{
  "d_model": 512,
  "vocab_size": 8192,
  "train_tokens": 674500000
}
Each number is 50 + 10 x the weight over its row's rms, rounded and kept within 0 to 99. Layers, rows and columns count from 0. The size before them is the row's rms in percent of the matrix's.

# layer 11 attention output, 512x512, rms 0.04, rows 192-405, columns 288-319
094:50 32 50 59 41 43 48 63 55 53 45 53 42 44 55 47 43 56 44 58 44 25 45 52 37 47 48 48 44 56 48 29
103:49 49 49 33 59 54 60 40 43 39 50 57 63 61 46 64 53 57 65 47 31 23 49 39 57 44 41 44 52 35 41 49
101:77 53 32 47 42 62 47 45 46 47 47 51 46 53 45 50 34 57 58 72 46 43 55 52 54 43 59 64 68 56 54 61
103:53 40 58 40 58 60 44 45 35 51 65 55 49 44 59 44 49 54 48 49 48 50 60 39 69 59 59 37 67 60 64 44
084:60 62 54 50 44 56 37 74 65 55 50 58 60 38 43 51 45 54 49 49 46 54 38 52 36 51 71 42 56 57 58 49
098:37 52 39 46 40 53 50 56 25 55 53 50 59 41 57 52 45 47 55 49 45 42 45 53 61 45 41 47 72 36 57 55
095:47 49 55 52 65 62 51 50 46 56 31 49 47 44 53 58 54 42 65 41 58 38 50 49 38 54 44 36 50 49 54 45
104:64 34 53 58 62 64 59 58 53 67 49 46 45 49 62 52 48 53 45 49 55 56 30 73 50 64 55 55 51 61 41 49
104:52 53 53 55 43 64 47 66 61 42 47 37 65 36 27 48 58 52 69 56 59 59 43 36 48 51 60 68 50 64 44 54
104:23 48 51 64 39 61 53 46 49 58 46 45 50 46 44 54 50 41 37 38 61 45 61 47 51 46 56 51 55 47 40 47
106:60 39 59 41 32 55 49 44 57 46 49 37 45 47 66 62 53 48 30 37 45 51 48 52 36 58 50 36 48 70 68 37
097:28 54 45 43 48 50 30 38 66 48 43 55 50 54 43 51 56 48 40 59 43 63 45 41 56 56 66 59 58 40 44 47
096:46 41 48 45 51 62 46 64 66 56 41 45 46 47 44 55 46 63 51 35 52 48 47 50 58 56 56 48 57 59 81 41
089:53 52 51 70 44 61 55 47 40 54 48 52 40 61 49 66 50 56 37 53 66 79 57 71 50 33 18 58 43 50 50 37
109:55 49 34 47 60 53 38 50 55 52 38 26 58 52 41 44 69 57 47 61 48 42 46 61 46 66 39 59 56 47 52 46
097:55 52 56 41 33 49 54 56 54 44 44 61 51 62 43 48 46 43 58 56 45 38 74 55 43 52 36 51 60 47 67 38
107:47 59 41 40 41 48 54 63 58 40 34 54 36 42 55 61 40 51 47 58 48 57 68 70 53 44 73 39 58 57 46 42
099:50 62 50 34 53 56 42 51 66 61 51 46 40 64 42 43 59 64 70 50 51 63 39 53 71 59 58 33 36 60 31 39
108:41 39 48 60 48 71 44 63 48 32 51 48 54 49 40 55 57 63 49 55 61 62 52 50 53 44 52 47 50 43 34 66
095:62 63 51 54 53 40 42 62 42 74 58 54 37 52 43 52 56 55 52 46 61 54 62 51 38 24 48 63 43 40 44 52
102:53 61 60 42 38 60 52 42 31 50 59 41 39 67 47 55 44 39 43 68 33 34 58 54 46 41 44 47 54 65 32 66
088:45 59 57 56 53 47 53 27 54 35 65 34 68 36 63 52 43 39 42 54 56 51 40 66 58 27 60 53 67 56 59 44
093:43 46 56 49 45 45 53 62 52 45 39 48 62 52 45 43 50 51 57 39 56 54 54 36 53 54 52 62 45 51 50 47
092:60 55 45 41 53 67 53 47 51 46 41 56 47 51 54 44 41 73 39 44 37 58 55 58 59 44 53 46 56 46 27 56
095:49 62 43 24 38 40 32 57 60 43 58 55 46 44 55 45 48 54 55 46 57 51 65 45 36 39 50 44 38 48 28 60
102:44 50 41 42 45 51 58 58 49 45 65 54 51 50 35 70 57 46 35 50 49 75 53 49 59 58 57 45 65 39 55 44
104:49 39 54 44 40 57 35 60 55 40 35 32 43 28 56 60 51 64 50 50 44 34 48 67 57 42 60 59 60 40 53 52
103:41 61 60 71 60 64 55 43 62 57 21 59 63 51 40 30 60 61 33 62 57 55 31 53 33 34 66 56 49 68 81 43
096:52 51 66 67 52 51 63 38 37 38 51 53 74 56 48 54 54 45 59 53 51 44 58 57 63 48 44 41 30 35 43 61
105:68 34 68 58 50 43 76 42 52 60 42 51 39 42 52 64 53 71 45 38 54 58 39 57 60 67 69 63 49 38 57 49
097:31 50 42 48 53 41 69 42 48 55 43 51 78 50 39 61 38 64 49 38 47 48 60 50 30 45 61 64 44 51 60 41
111:47 66 63 58 47 62 50 64 59 59 38 41 57 44 58 55 66 56 54 61 39 60 46 57 49 33 52 55 57 52 52 55
099:47 45 46 69 64 49 50 57 52 60 39 37 47 39 55 47 46 38 40 48 29 40 54 39 35 53 58 42 43 45 51 34
095:44 55 44 25 46 54 45 51 53 69 47 57 52 48 45 63 43 37 62 52 64 47 58 54 46 52 54 44 56 42 50 70
093:61 62 54 48 48 35 44 41 45 52 59 31 50 50 30 53 51 38 49 54 46 47 44 52 51 46 35 51 58 57 37 48
110:42 42 41 58 47 47 50 43 39 36 67 55 64 53 51 63 52 50 50 52 39 50 32 49 50 46 49 30 43 67 54 35
101:45 71 40 51 48 53 63 46 51 45 45 52 56 56 40 53 34 52 53 54 50 58 40 45 42 42 58 42 42 53 52 55
104:58 49 62 55 50 63 69 49 67 41 51 42 59 49 32 43 55 54 43 52 21 44 45 37 50 52 38 47 48 45 60 56
102:45 53 51 49 44 51 62 56 46 39 44 47 58 55 53 50 57 57 46 60 52 50 46 36 46 47 45 37 40 51 39 51
101:48 40 55 46 47 77 40 43 45 52 52 41 47 52 52 40 47 52 48 49 50 66 65 40 37 50 56 47 36 48 55 65
109:42 50 65 43 50 48 45 36 35 69 59 32 48 50 54 47 57 46 58 52 43 52 42 60 58 41 42 51 56 56 37 50
097:45 66 50 46 63 48 52 54 53 60 38 55 40 35 56 40 38 54 47 51 72 47 46 59 49 38 36 54 49 55 52 43
096:52 61 46 34 51 58 30 57 46 68 51 33 43 66 51 54 41 62 47 38 64 66 41 40 50 44 57 49 36 53 57 50
103:42 53 63 42 45 47 45 44 46 49 46 64 60 50 47 46 42 29 36 53 46 48 45 40 49 32 61 65 30 46 54 60
098:59 54 54 46 40 54 50 59 33 48 56 51 69 40 46 52 62 39 59 45 58 50 47 47 59 46 36 52 35 43 58 57
098:49 49 50 42 51 53 39 36 63 44 51 53 45 45 46 49 40 50 20 48 70 51 45 40 67 50 43 43 56 50 49 50
093:48 41 55 49 47 62 28 59 60 66 55 42 39 47 71 31 50 59 50 67 52 55 44 53 45 38 52 52 44 46 48 59
109:46 54 32 46 47 50 61 54 56 50 41 63 39 43 43 50 56 48 49 43 57 58 35 53 45 52 27 61 42 61 52 41
095:56 54 42 66 45 51 60 56 31 47 56 45 49 38 57 34 44 61 54 65 47 57 47 70 43 57 52 68 44 34 36 54
096:48 63 37 56 63 55 49 51 42 57 50 45 42 55 60 60 74 46 39 54 36 44 56 29 57 52 52 55 38 63 52 54
101:44 53 53 50 61 64 45 58 36 57 38 56 59 45 41 46 52 52 26 52 55 49 42 62 50 46 38 39 32 55 59 42
102:54 69 58 51 66 57 51 51 47 42 60 52 63 43 46 51 43 55 43 53 36 53 39 52 37 36 61 45 51 47 31 56
102:66 74 50 52 55 61 45 34 64 46 48 57 34 53 56 41 36 57 55 56 46 57 43 55 55 44 43 65 55 42 46 48
110:56 53 48 53 41 49 54 50 36 48 41 52 36 43 60 43 36 53 40 56 67 61 37 60 45 43 36 57 47 54 51 50
078:67 60 51 66 44 43 52 55 57 48 51 50 45 60 52 49 57 62 50 43 37 64 31 48 61 53 56 50 40 57 56 54
099:43 38 64 49 50 24 48 52 45 58 45 50 66 55 36 58 55 51 61 46 51 53 44 50 65 53 39 51 69 54 50 55
101:53 45 55 53 61 46 53 53 35 60 43 51 50 51 58 59 61 40 55 64 43 55 48 58 55 45 55 42 64 38 56 70
101:32 49 50 54 38 40 51 63 69 52 52 45 40 54 55 37 54 63 46 49 60 41 54 53 53 35 47 46 46 53 64 52
098:52 55 49 43 41 62 44 48 58 57 52 56 42 47 62 57 56 65 34 40 69 51 50 42 47 40 20 34 50 40 66 36
106:35 63 56 59 43 49 53 54 66 48 37 50 60 47 59 50 46 37 56 37 45 48 63 57 43 38 39 45 51 51 49 42
093:58 39 44 61 55 52 61 53 36 51 54 31 45 41 37 50 53 45 55 42 51 56 39 42 61 61 50 44 55 56 43 44
100:59 49 63 56 53 62 62 54 52 43 66 55 52 56 55 73 58 49 53 56 65 43 56 38 56 48 56 69 51 72 48 51
108:54 46 39 35 66 52 25 43 53 56 45 57 42 63 41 45 39 40 67 56 53 46 36 59 56 52 49 62 40 44 56 57
105:40 59 49 49 42 59 65 58 57 37 38 62 46 59 47 40 53 45 48 65 67 46 43 60 48 51 51 45 45 50 40 63
107:47 38 40 52 56 58 58 53 49 63 52 61 49 57 49 42 59 37 39 43 62 52 59 49 75 45 48 50 55 42 38 40
095:33 45 54 41 37 43 65 53 38 42 54 54 46 56 42 39 53 45 60 50 54 37 55 38 56 47 42 40 28 38 53 36
103:46 58 56 51 54 59 52 54 30 33 50 43 51 54 52 48 49 49 46 58 46 46 74 49 66 44 30 55 47 47 44 46
085:26 31 32 47 57 68 39 46 35 42 59 50 44 46 33 48 54 52 61 50 60 56 44 50 62 44 46 38 62 53 47 34
092:49 63 41 58 50 42 50 57 56 39 41 47 48 54 60 54 49 56 54 58 65 49 51 32 63 44 59 59 51 52 49 40
106:46 59 50 55 62 68 43 40 72 46 35 47 84 45 47 34 38 52 49 38 28 46 51 57 51 51 54 56 48 50 55 63
098:42 42 57 58 42 21 73 35 55 51 55 34 49 44 59 52 42 62 34 39 41 72 42 54 46 61 68 56 54 57 71 56
098:39 68 52 42 44 37 56 54 63 37 30 49 60 51 62 57 48 50 53 54 51 56 44 55 47 49 45 75 68 47 33 70
099:43 53 42 50 59 65 44 49 58 55 47 51 50 62 42 70 45 46 52 39 43 48 48 57 67 52 42 67 42 56 54 62
105:57 38 47 47 63 41 56 53 64 38 54 53 69 59 52 52 41 40 58 59 47 49 42 47 51 54 47 62 29 53 41 51
101:52 66 43 75 46 58 55 63 51 42 56 59 66 44 44 48 49 44 63 49 55 48 55 47 42 58 42 55 56 68 37 57
106:48 58 55 45 53 52 43 54 34 27 61 59 55 61 59 63 66 66 54 46 45 53 24 48 46 47 32 50 67 55 39 42
108:57 59 50 56 55 47 36 57 34 50 69 36 65 55 55 67 45 54 51 70 40 56 45 55 59 55 50 67 49 47 43 42
104:55 47 52 36 54 47 45 51 49 55 52 56 56 54 59 44 63 48 31 55 76 57 55 46 43 56 49 61 53 52 69 49
095:42 43 52 52 65 74 55 33 38 49 56 54 35 57 52 43 44 53 50 47 42 59 58 67 62 37 59 46 42 53 53 67
101:51 39 56 59 55 47 36 62 40 59 48 59 61 44 66 54 26 50 44 45 37 47 51 44 56 58 56 53 60 60 44 45
096:56 35 51 39 47 55 26 52 45 42 45 47 47 46 39 39 49 37 53 55 50 41 33 48 65 59 45 63 51 47 51 58
101:52 30 39 23 52 55 68 42 58 53 61 45 51 40 37 64 48 47 45 52 42 37 44 55 43 42 55 42 52 60 41 53
090:51 55 60 55 40 49 61 74 39 47 53 51 51 48 45 53 47 62 56 50 53 66 44 47 56 60 45 45 48 41 56 51
105:53 60 48 56 64 58 39 41 55 47 48 54 64 45 38 51 41 39 31 69 53 36 33 47 58 61 62 51 61 44 67 41
120:59 61 43 39 45 48 56 64 66 44 71 48 60 63 57 42 50 48 57 45 33 72 44 48 36 46 62 54 45 50 49 35
100:29 33 60 38 59 56 64 60 54 49 43 62 54 39 61 35 26 48 54 44 59 56 43 53 62 53 47 52 54 32 54 67
096:29 49 37 46 44 50 54 40 37 37 64 44 73 56 33 34 50 48 64 50 42 50 52 59 39 53 41 29 50 40 43 53
102:73 62 51 62 56 63 44 41 62 55 43 52 41 50 51 53 46 62 48 45 36 57 48 34 40 39 63 39 54 44 41 53
105:49 50 28 55 49 44 59 60 54 56 52 55 49 42 47 37 72 54 47 49 63 51 60 41 46 60 36 45 32 46 46 57
102:35 51 72 46 46 61 53 49 40 37 35 50 54 57 48 28 44 64 53 49 38 64 58 49 48 63 53 56 57 40 54 44
096:66 42 55 49 37 59 47 28 47 55 55 55 48 58 39 42 65 53 42 48 50 50 48 43 69 45 43 48 80 45 55 40
099:44 34 44 50 45 59 58 51 58 41 73 55 43 67 58 50 36 67 60 51 56 35 35 40 53 54 65 56 44 50 54 38
103:54 69 53 47 64 42 39 48 45 54 62 59 44 50 47 53 49 43 40 67 49 50 38 46 52 60 64 48 49 39 70 56
094:35 59 60 67 53 56 67 63 50 51 51 57 35 47 53 49 48 45 35 33 52 64 57 35 41 51 60 49 36 40 40 51
105:40 46 47 55 41 51 57 56 35 48 63 59 52 51 43 36 49 56 40 53 53 47 48 48 51 53 36 41 47 38 47 63
106:51 67 71 65 50 47 39 43 48 48 49 54 56 55 43 52 57 49 27 41 32 43 49 46 50 43 54 45 55 51 53 60
100:32 55 60 68 60 52 43 42 54 62 62 55 29 52 46 51 44 47 48 54 57 62 56 47 51 71 48 51 58 56 59 47
091:49 52 44 45 43 40 35 54 41 56 44 65 54 59 56 34 49 35 65 39 46 57 51 57 41 58 67 58 48 42 60 65
103:61 58 60 71 48 40 57 42 53 49 44 41 50 51 56 56 55 64 46 59 44 45 51 43 61 46 49 32 46 47 65 48
088:57 78 37 56 52 67 58 41 61 47 53 62 49 52 35 51 58 53 38 51 51 34 55 44 31 50 33 37 52 48 66 52
087:59 55 62 44 61 31 47 61 47 64 50 54 55 52 44 44 50 72 38 47 53 19 62 50 53 36 47 50 71 53 41 48
137:48 53 47 45 45 47 39 31 50 53 56 43 51 59 57 41 53 63 50 47 52 50 48 62 50 39 46 41 35 59 50 47
089:49 55 47 43 57 52 35 45 42 53 33 47 47 35 61 30 52 36 45 35 55 58 54 45 46 50 42 43 66 52 44 50
105:60 39 45 41 43 52 30 26 45 48 53 50 50 43 59 68 52 55 53 59 54 37 34 58 32 44 38 45 40 56 51 57
103:49 57 35 41 59 34 53 51 49 45 53 33 66 45 35 40 49 48 58 45 37 52 56 39 52 55 55 52 59 54 27 64
108:49 39 65 52 44 33 46 45 47 60 45 49 30 54 43 67 59 66 40 59 48 50 63 43 52 43 39 49 33 36 46 41
099:47 63 59 62 44 47 47 45 45 51 51 46 37 50 29 47 50 71 59 50 50 65 65 40 44 65 47 40 39 45 53 39
097:40 66 54 43 57 42 51 40 50 61 53 50 34 33 49 57 47 44 47 32 60 55 45 49 61 45 51 48 52 58 53 40
095:44 48 53 61 61 73 62 55 31 44 51 43 59 48 48 67 50 46 58 31 64 39 47 34 60 48 47 51 49 48 57 47
094:51 52 50 50 54 49 52 37 34 42 49 54 40 37 50 46 45 54 51 56 59 45 53 47 35 46 68 54 38 43 66 39
095:79 49 55 62 45 63 39 51 57 72 43 57 61 53 54 36 55 49 40 53 49 60 64 56 47 29 78 58 66 60 47 57
107:42 42 53 50 42 62 43 33 59 41 58 57 47 52 53 56 62 36 58 47 59 35 45 45 66 56 58 33 47 47 64 48
095:35 58 66 47 60 42 33 32 44 42 53 64 57 42 49 34 56 50 46 44 52 69 61 42 59 52 60 44 49 53 42 40
100:40 41 47 56 56 34 58 63 52 41 37 65 52 44 47 31 47 70 53 51 41 52 42 42 39 59 49 46 49 59 49 34
099:57 60 47 56 53 56 43 62 43 53 57 55 52 48 54 47 46 50 47 68 49 29 56 44 44 52 45 48 44 52 48 53
102:64 29 53 48 50 45 57 73 53 44 34 43 59 41 65 41 52 59 38 69 56 48 61 46 45 59 31 67 45 50 40 61
098:46 28 53 51 21 36 57 58 49 42 29 46 49 53 49 50 55 48 48 52 60 46 59 52 58 45 51 40 58 38 38 43
093:39 56 60 35 44 39 52 60 52 39 61 37 32 46 69 47 39 49 56 63 54 37 51 51 48 50 33 53 57 50 44 43
095:42 44 78 46 54 51 40 41 80 48 50 48 54 56 38 45 54 69 44 48 62 29 48 65 57 39 49 46 60 56 54 60
098:48 67 43 50 44 52 55 40 56 44 52 62 46 38 60 55 39 55 43 50 55 46 43 34 69 63 40 43 53 47 43 51
109:69 55 50 53 48 48 47 48 41 55 57 54 59 46 68 50 46 68 49 36 55 45 60 59 44 51 48 50 53 59 63 57
093:42 52 40 50 45 59 44 56 53 52 37 67 45 55 37 33 43 45 55 41 36 58 29 67 53 53 53 35 55 53 55 49
096:51 43 44 68 53 50 43 37 57 52 37 48 50 50 48 75 56 51 55 56 64 42 56 46 37 37 54 38 55 61 49 60
092:48 67 51 42 60 32 48 57 49 44 45 46 49 49 39 54 64 46 37 47 71 56 46 55 62 56 50 69 58 63 44 64
094:39 49 59 67 51 38 49 50 56 61 59 53 48 62 64 45 40 55 65 60 47 39 46 56 69 37 46 37 55 46 41 57
104:58 34 51 61 59 53 50 58 41 48 54 49 37 65 39 47 52 54 64 29 47 46 44 42 37 60 54 44 52 45 55 46
102:68 35 50 36 53 51 58 33 55 56 53 55 37 64 49 45 50 59 34 48 53 46 47 49 47 53 36 55 49 14 57 44
097:51 58 45 37 49 42 65 36 54 61 58 56 52 53 43 45 53 49 50 34 55 44 43 37 37 32 35 50 40 51 49 56
106:35 47 47 53 42 51 59 52 46 52 37 45 41 47 54 41 47 42 52 48 59 57 53 32 49 61 36 40 44 38 61 53
088:57 60 46 67 42 40 53 52 49 46 37 41 56 53 69 49 54 71 36 35 61 47 39 39 54 53 44 42 51 50 63 46
103:47 50 60 52 68 50 71 54 54 63 52 47 55 59 54 56 58 59 59 56 53 58 55 62 50 50 56 33 50 58 51 39
100:55 39 59 53 39 42 52 66 72 43 46 50 42 35 55 57 70 59 47 57 49 48 50 49 48 60 53 54 64 46 29 37
098:41 45 43 59 46 42 65 56 58 57 31 59 36 38 57 65 60 50 54 47 54 64 50 40 50 64 48 41 57 43 51 44
108:45 50 67 55 49 42 43 46 36 38 39 57 37 46 52 50 35 55 52 71 43 59 57 49 73 55 26 41 44 24 42 50
102:51 45 37 39 53 48 56 46 36 43 64 56 47 62 35 36 53 46 54 52 44 44 40 54 43 52 49 43 53 41 60 52
094:38 45 53 56 52 43 33 57 57 49 41 58 65 60 47 36 54 56 50 56 51 29 59 61 49 59 60 32 44 59 27 37
088:38 66 44 61 57 54 57 51 44 65 69 42 44 68 49 66 45 42 42 60 63 47 54 67 49 44 68 59 71 48 69 57
174:49 43 57 45 36 48 58 55 45 50 35 60 44 49 33 43 52 50 57 57 42 53 51 43 69 52 47 49 38 58 47 40
112:51 42 42 55 60 60 51 52 43 48 45 50 26 35 52 55 54 40 55 49 54 60 54 45 54 53 30 64 36 60 58 55
094:46 51 50 36 48 53 61 46 39 51 52 49 37 35 54 70 53 58 41 40 44 61 41 34 50 37 56 61 64 33 52 42
095:33 52 45 54 66 47 56 44 60 42 38 46 39 44 51 64 48 59 56 56 46 61 40 60 61 41 42 68 33 66 54 57
110:35 63 49 48 51 48 42 55 42 45 54 64 60 49 43 61 54 45 51 33 49 38 58 58 43 56 64 42 40 52 51 42
101:49 71 36 38 44 64 47 59 67 69 48 49 48 45 61 48 50 40 61 49 50 40 34 62 47 47 48 48 48 56 70 59
099:54 61 47 43 56 39 61 44 60 48 39 56 41 48 34 39 66 61 46 54 51 51 52 74 44 47 57 65 52 47 34 29
097:45 38 45 40 64 38 61 51 56 52 51 46 56 53 37 40 22 33 47 48 67 41 52 58 70 57 39 41 57 39 41 40
100:46 57 41 44 32 38 46 58 61 54 52 41 56 40 47 51 57 46 44 44 42 57 46 38 43 39 38 55 52 41 58 39
090:42 50 57 48 54 56 54 26 56 53 65 68 49 42 50 34 43 49 54 61 52 37 57 61 50 42 52 43 47 45 47 39
099:44 38 48 49 51 56 53 43 33 40 54 35 59 41 51 23 50 42 55 53 45 49 65 55 49 43 38 46 44 49 43 35
097:39 68 54 47 65 43 40 40 58 43 38 54 38 47 39 45 39 58 47 50 56 36 53 70 39 35 68 58 53 38 53 51
106:60 65 56 61 54 70 60 37 30 50 54 45 50 57 50 52 49 54 58 65 53 36 59 58 40 59 51 46 55 51 56 33
091:53 39 53 39 53 56 33 54 52 68 51 53 47 48 45 59 56 64 61 43 51 49 41 58 48 33 43 33 64 43 57 39
103:36 69 66 45 47 53 48 54 37 48 38 64 61 58 50 52 43 60 58 50 59 41 54 54 48 75 50 42 44 59 46 34
105:46 55 54 39 51 40 47 51 60 53 61 54 39 42 48 44 45 65 41 43 45 43 47 55 54 50 51 47 50 44 61 61
099:41 54 52 30 62 48 58 44 67 50 43 51 49 41 45 56 37 43 49 43 54 61 45 54 61 34 49 49 49 43 55 59
094:42 37 46 68 49 53 61 55 54 61 38 46 42 42 58 39 58 54 36 56 49 47 55 43 53 44 61 45 55 49 49 26
095:34 45 46 47 50 47 34 53 49 30 50 57 36 53 55 34 58 50 45 54 47 55 58 39 56 28 31 61 48 36 50 52
102:56 51 51 54 60 48 45 46 43 54 62 54 50 51 49 55 46 38 64 66 53 49 60 55 48 54 46 39 26 57 62 39
096:48 53 44 57 63 50 42 46 66 61 51 53 48 51 44 49 51 58 40 54 61 52 43 53 29 64 54 41 42 55 65 44
096:41 53 66 44 54 45 69 55 54 64 58 27 58 44 62 46 61 46 51 56 50 45 47 55 56 45 45 49 62 55 52 47
102:30 34 43 41 58 54 58 53 48 39 64 50 42 45 56 61 52 65 42 42 24 39 55 55 63 38 64 61 42 38 54 66
100:49 45 67 47 39 56 50 56 44 55 52 49 55 53 41 54 55 55 45 46 53 44 38 43 63 54 42 58 35 44 24 37
106:45 39 72 54 42 43 53 31 56 48 46 48 56 51 34 67 60 46 59 50 61 43 56 38 57 36 51 39 48 53 46 50
110:45 40 52 40 57 57 50 61 55 46 49 57 48 56 48 57 45 47 64 47 43 36 60 34 61 50 41 40 47 46 47 35
095:59 38 50 49 54 37 45 54 71 61 53 51 59 50 54 45 56 43 62 47 64 42 50 53 42 59 56 51 51 42 57 42
110:53 49 55 53 47 72 51 51 45 55 60 40 72 51 54 39 51 52 54 45 65 61 59 53 64 53 43 50 46 45 46 57
108:55 34 33 44 45 54 52 65 67 47 44 48 34 55 60 40 60 75 39 51 31 36 53 41 50 39 51 56 50 53 40 51
106:47 52 36 38 46 79 47 55 53 53 67 58 45 49 49 62 62 59 47 47 45 49 51 61 71 48 51 49 48 51 58 69
114:62 49 45 25 51 54 55 38 50 50 47 43 52 42 53 39 51 43 50 53 49 55 64 53 41 45 42 51 44 47 31 51
104:69 54 34 48 24 62 44 45 51 49 47 46 55 27 55 42 53 52 62 55 54 45 48 59 67 56 50 50 41 44 45 45
092:67 64 55 68 57 44 40 62 56 54 72 60 47 54 34 48 45 55 59 53 39 40 45 44 68 42 69 40 49 51 46 61
091:54 45 63 65 47 42 59 48 43 62 44 50 48 46 53 53 53 52 50 63 55 34 50 31 47 47 51 54 58 51 75 46
093:54 45 58 63 61 62 46 45 44 46 56 58 41 61 54 53 52 62 57 60 51 51 50 60 37 48 65 51 54 53 52 60
098:38 50 56 57 42 51 43 50 58 46 47 57 50 61 39 58 48 49 29 56 46 46 62 54 49 48 36 32 54 54 53 54
115:71 39 51 42 54 52 81 54 50 50 59 38 53 54 52 48 31 64 49 40 49 64 46 55 72 54 57 31 56 52 34 74
108:48 63 46 58 54 64 41 35 58 59 51 58 23 42 57 33 51 35 61 56 47 46 73 39 42 49 35 52 25 53 43 50
110:47 50 47 42 45 31 49 53 52 43 48 60 42 58 55 71 51 52 64 45 49 64 65 35 55 55 44 60 50 55 47 46
103:62 52 27 33 54 64 38 47 46 51 33 59 60 44 68 47 48 59 44 52 55 53 25 54 43 37 49 39 51 53 48 58
104:47 51 57 47 48 55 74 37 44 37 53 42 44 72 42 52 53 41 52 38 40 37 49 48 45 49 72 54 53 57 55 18
099:44 53 34 54 59 68 63 41 40 53 40 60 43 52 47 57 26 58 63 45 53 49 57 51 49 59 51 47 57 49 52 50
094:46 47 38 55 53 72 59 57 56 35 35 55 36 35 51 42 39 67 42 65 49 51 33 53 40 45 43 59 45 53 49 37
094:46 41 54 43 58 32 49 61 44 60 43 46 58 55 65 62 44 53 50 39 45 49 57 47 50 48 39 70 43 67 37 52
104:52 62 62 48 58 30 52 54 71 59 73 47 48 48 55 50 45 51 52 53 40 43 40 43 49 43 62 54 59 46 33 56
088:46 45 53 63 49 60 55 43 42 47 47 63 59 42 37 43 46 18 66 39 50 48 55 47 55 42 47 50 40 52 53 49
100:36 67 39 51 68 63 55 59 48 68 42 40 59 42 45 44 67 32 51 51 33 43 38 59 46 46 64 53 49 51 39 48
111:49 41 68 51 42 55 61 67 55 59 43 43 31 50 54 41 53 45 48 38 50 41 71 47 55 50 60 50 50 51 66 50
109:60 46 64 44 67 45 50 47 43 62 43 62 41 43 45 64 36 71 64 46 64 39 49 64 26 48 67 56 53 43 35 48
096:32 52 39 53 49 43 50 50 49 47 52 45 68 51 55 52 69 39 46 41 62 42 43 45 69 54 55 47 46 43 57 46
105:41 38 46 60 41 58 39 66 55 54 53 64 46 46 49 62 58 44 67 51 60 38 36 46 40 50 73 64 52 52 47 50
102:62 53 45 63 32 61 52 54 37 56 29 56 40 54 42 64 43 43 66 46 38 38 48 60 66 38 50 39 58 57 63 46
113:48 57 53 45 32 55 62 65 40 56 41 63 39 50 49 46 51 38 49 48 48 33 38 46 32 45 34 50 51 48 42 61
106:45 67 34 56 50 31 45 45 57 45 46 61 63 53 48 44 43 56 51 49 46 40 57 36 56 35 40 62 62 46 52 44
090:43 43 48 39 52 54 62 52 57 36 54 68 68 46 40 58 57 71 43 44 67 48 38 42 42 54 49 34 54 56 64 36
106:55 43 23 49 38 60 43 47 49 46 40 63 52 41 54 60 49 53 57 56 61 43 38 42 56 45 53 19 58 44 55 51
098:54 47 30 53 54 68 50 43 53 57 50 54 43 57 71 34 28 67 55 47 54 52 47 50 52 35 30 61 48 40 56 58
096:51 42 48 46 54 27 32 47 33 45 36 60 42 45 52 36 39 29 60 64 49 65 50 46 53 55 67 44 48 64 40 36
108:37 40 35 65 48 52 41 59 42 52 61 41 47 51 56 52 52 47 51 39 63 29 66 47 65 69 51 55 51 39 57 42
090:52 63 55 49 41 42 54 57 51 72 55 35 55 55 55 61 53 72 52 62 45 52 27 48 55 65 51 42 42 44 34 44
095:43 44 65 63 40 63 56 45 53 42 43 41 59 55 52 47 56 49 39 30 51 44 53 40 47 52 45 33 39 46 58 57
087:34 47 76 56 40 51 43 48 40 42 56 40 59 36 49 37 64 53 63 41 40 55 63 53 51 55 42 57 72 26 44 42
092:60 61 51 46 48 43 62 48 45 46 44 54 43 37 48 55 60 51 73 47 44 47 47 58 48 53 62 42 40 46 35 45
096:35 47 49 44 44 49 38 44 36 50 50 59 66 58 57 35 56 46 68 51 45 48 65 72 31 47 59 41 67 45 50 48
092:51 52 33 70 52 42 32 57 38 44 45 61 47 48 48 55 54 40 38 65 42 29 45 47 65 45 48 53 57 59 54 45
087:53 58 48 55 49 64 60 61 63 76 35 70 48 64 38 43 42 45 54 39 53 50 42 54 64 56 47 39 32 61 53 55
090:57 46 64 38 41 52 31 54 54 48 60 57 49 50 48 50 39 50 54 55 43 27 53 74 56 36 54 31 46 53 45 53
094:54 44 54 51 53 51 42 44 51 45 52 54 53 53 48 52 57 41 44 45 43 53 51 55 57 52 54 53 54 45 36 50
098:35 57 52 45 47 54 52 45 48 34 63 33 59 45 37 41 64 42 60 43 51 39 70 51 50 60 58 58 50 61 49 65
096:43 42 53 43 39 56 35 63 63 52 31 57 54 63 57 49 50 48 59 21 38 33 53 39 54 52 63 53 68 45 58 64
088:63 55 61 51 50 60 56 64 33 60 42 41 26 53 52 68 49 48 44 59 37 48 59 55 51 42 38 32 47 54 56 61
106:41 43 52 68 44 48 42 35 51 59 73 46 66 41 50 54 60 49 52 51 51 58 50 45 55 72 66 60 47 58 55 20
103:74 50 61 52 54 54 54 52 58 50 48 61 62 52 60 32 41 62 48 56 52 57 63 42 45 36 51 35 59 52 40 31
105:64 58 52 48 66 67 51 46 55 49 55 55 36 41 39 58 35 55 47 55 37 37 53 40 39 50 54 50 57 56 64 37
107:48 62 57 48 53 51 57 49 41 66 26 41 41 54 44 68 58 37 42 47 55 46 49 47 46 40 42 45 61 51 50 47
097:66 43 50 50 70 62 35 57 56 45 54 48 49 54 47 48 40 37 50 52 65 66 60 69 49 52 50 43 57 46 59 43
097:55 26 48 63 50 38 59 59 66 41 58 55 47 57 49 48 47 35 52 43 61 42 52 76 59 49 59 57 44 62 46 51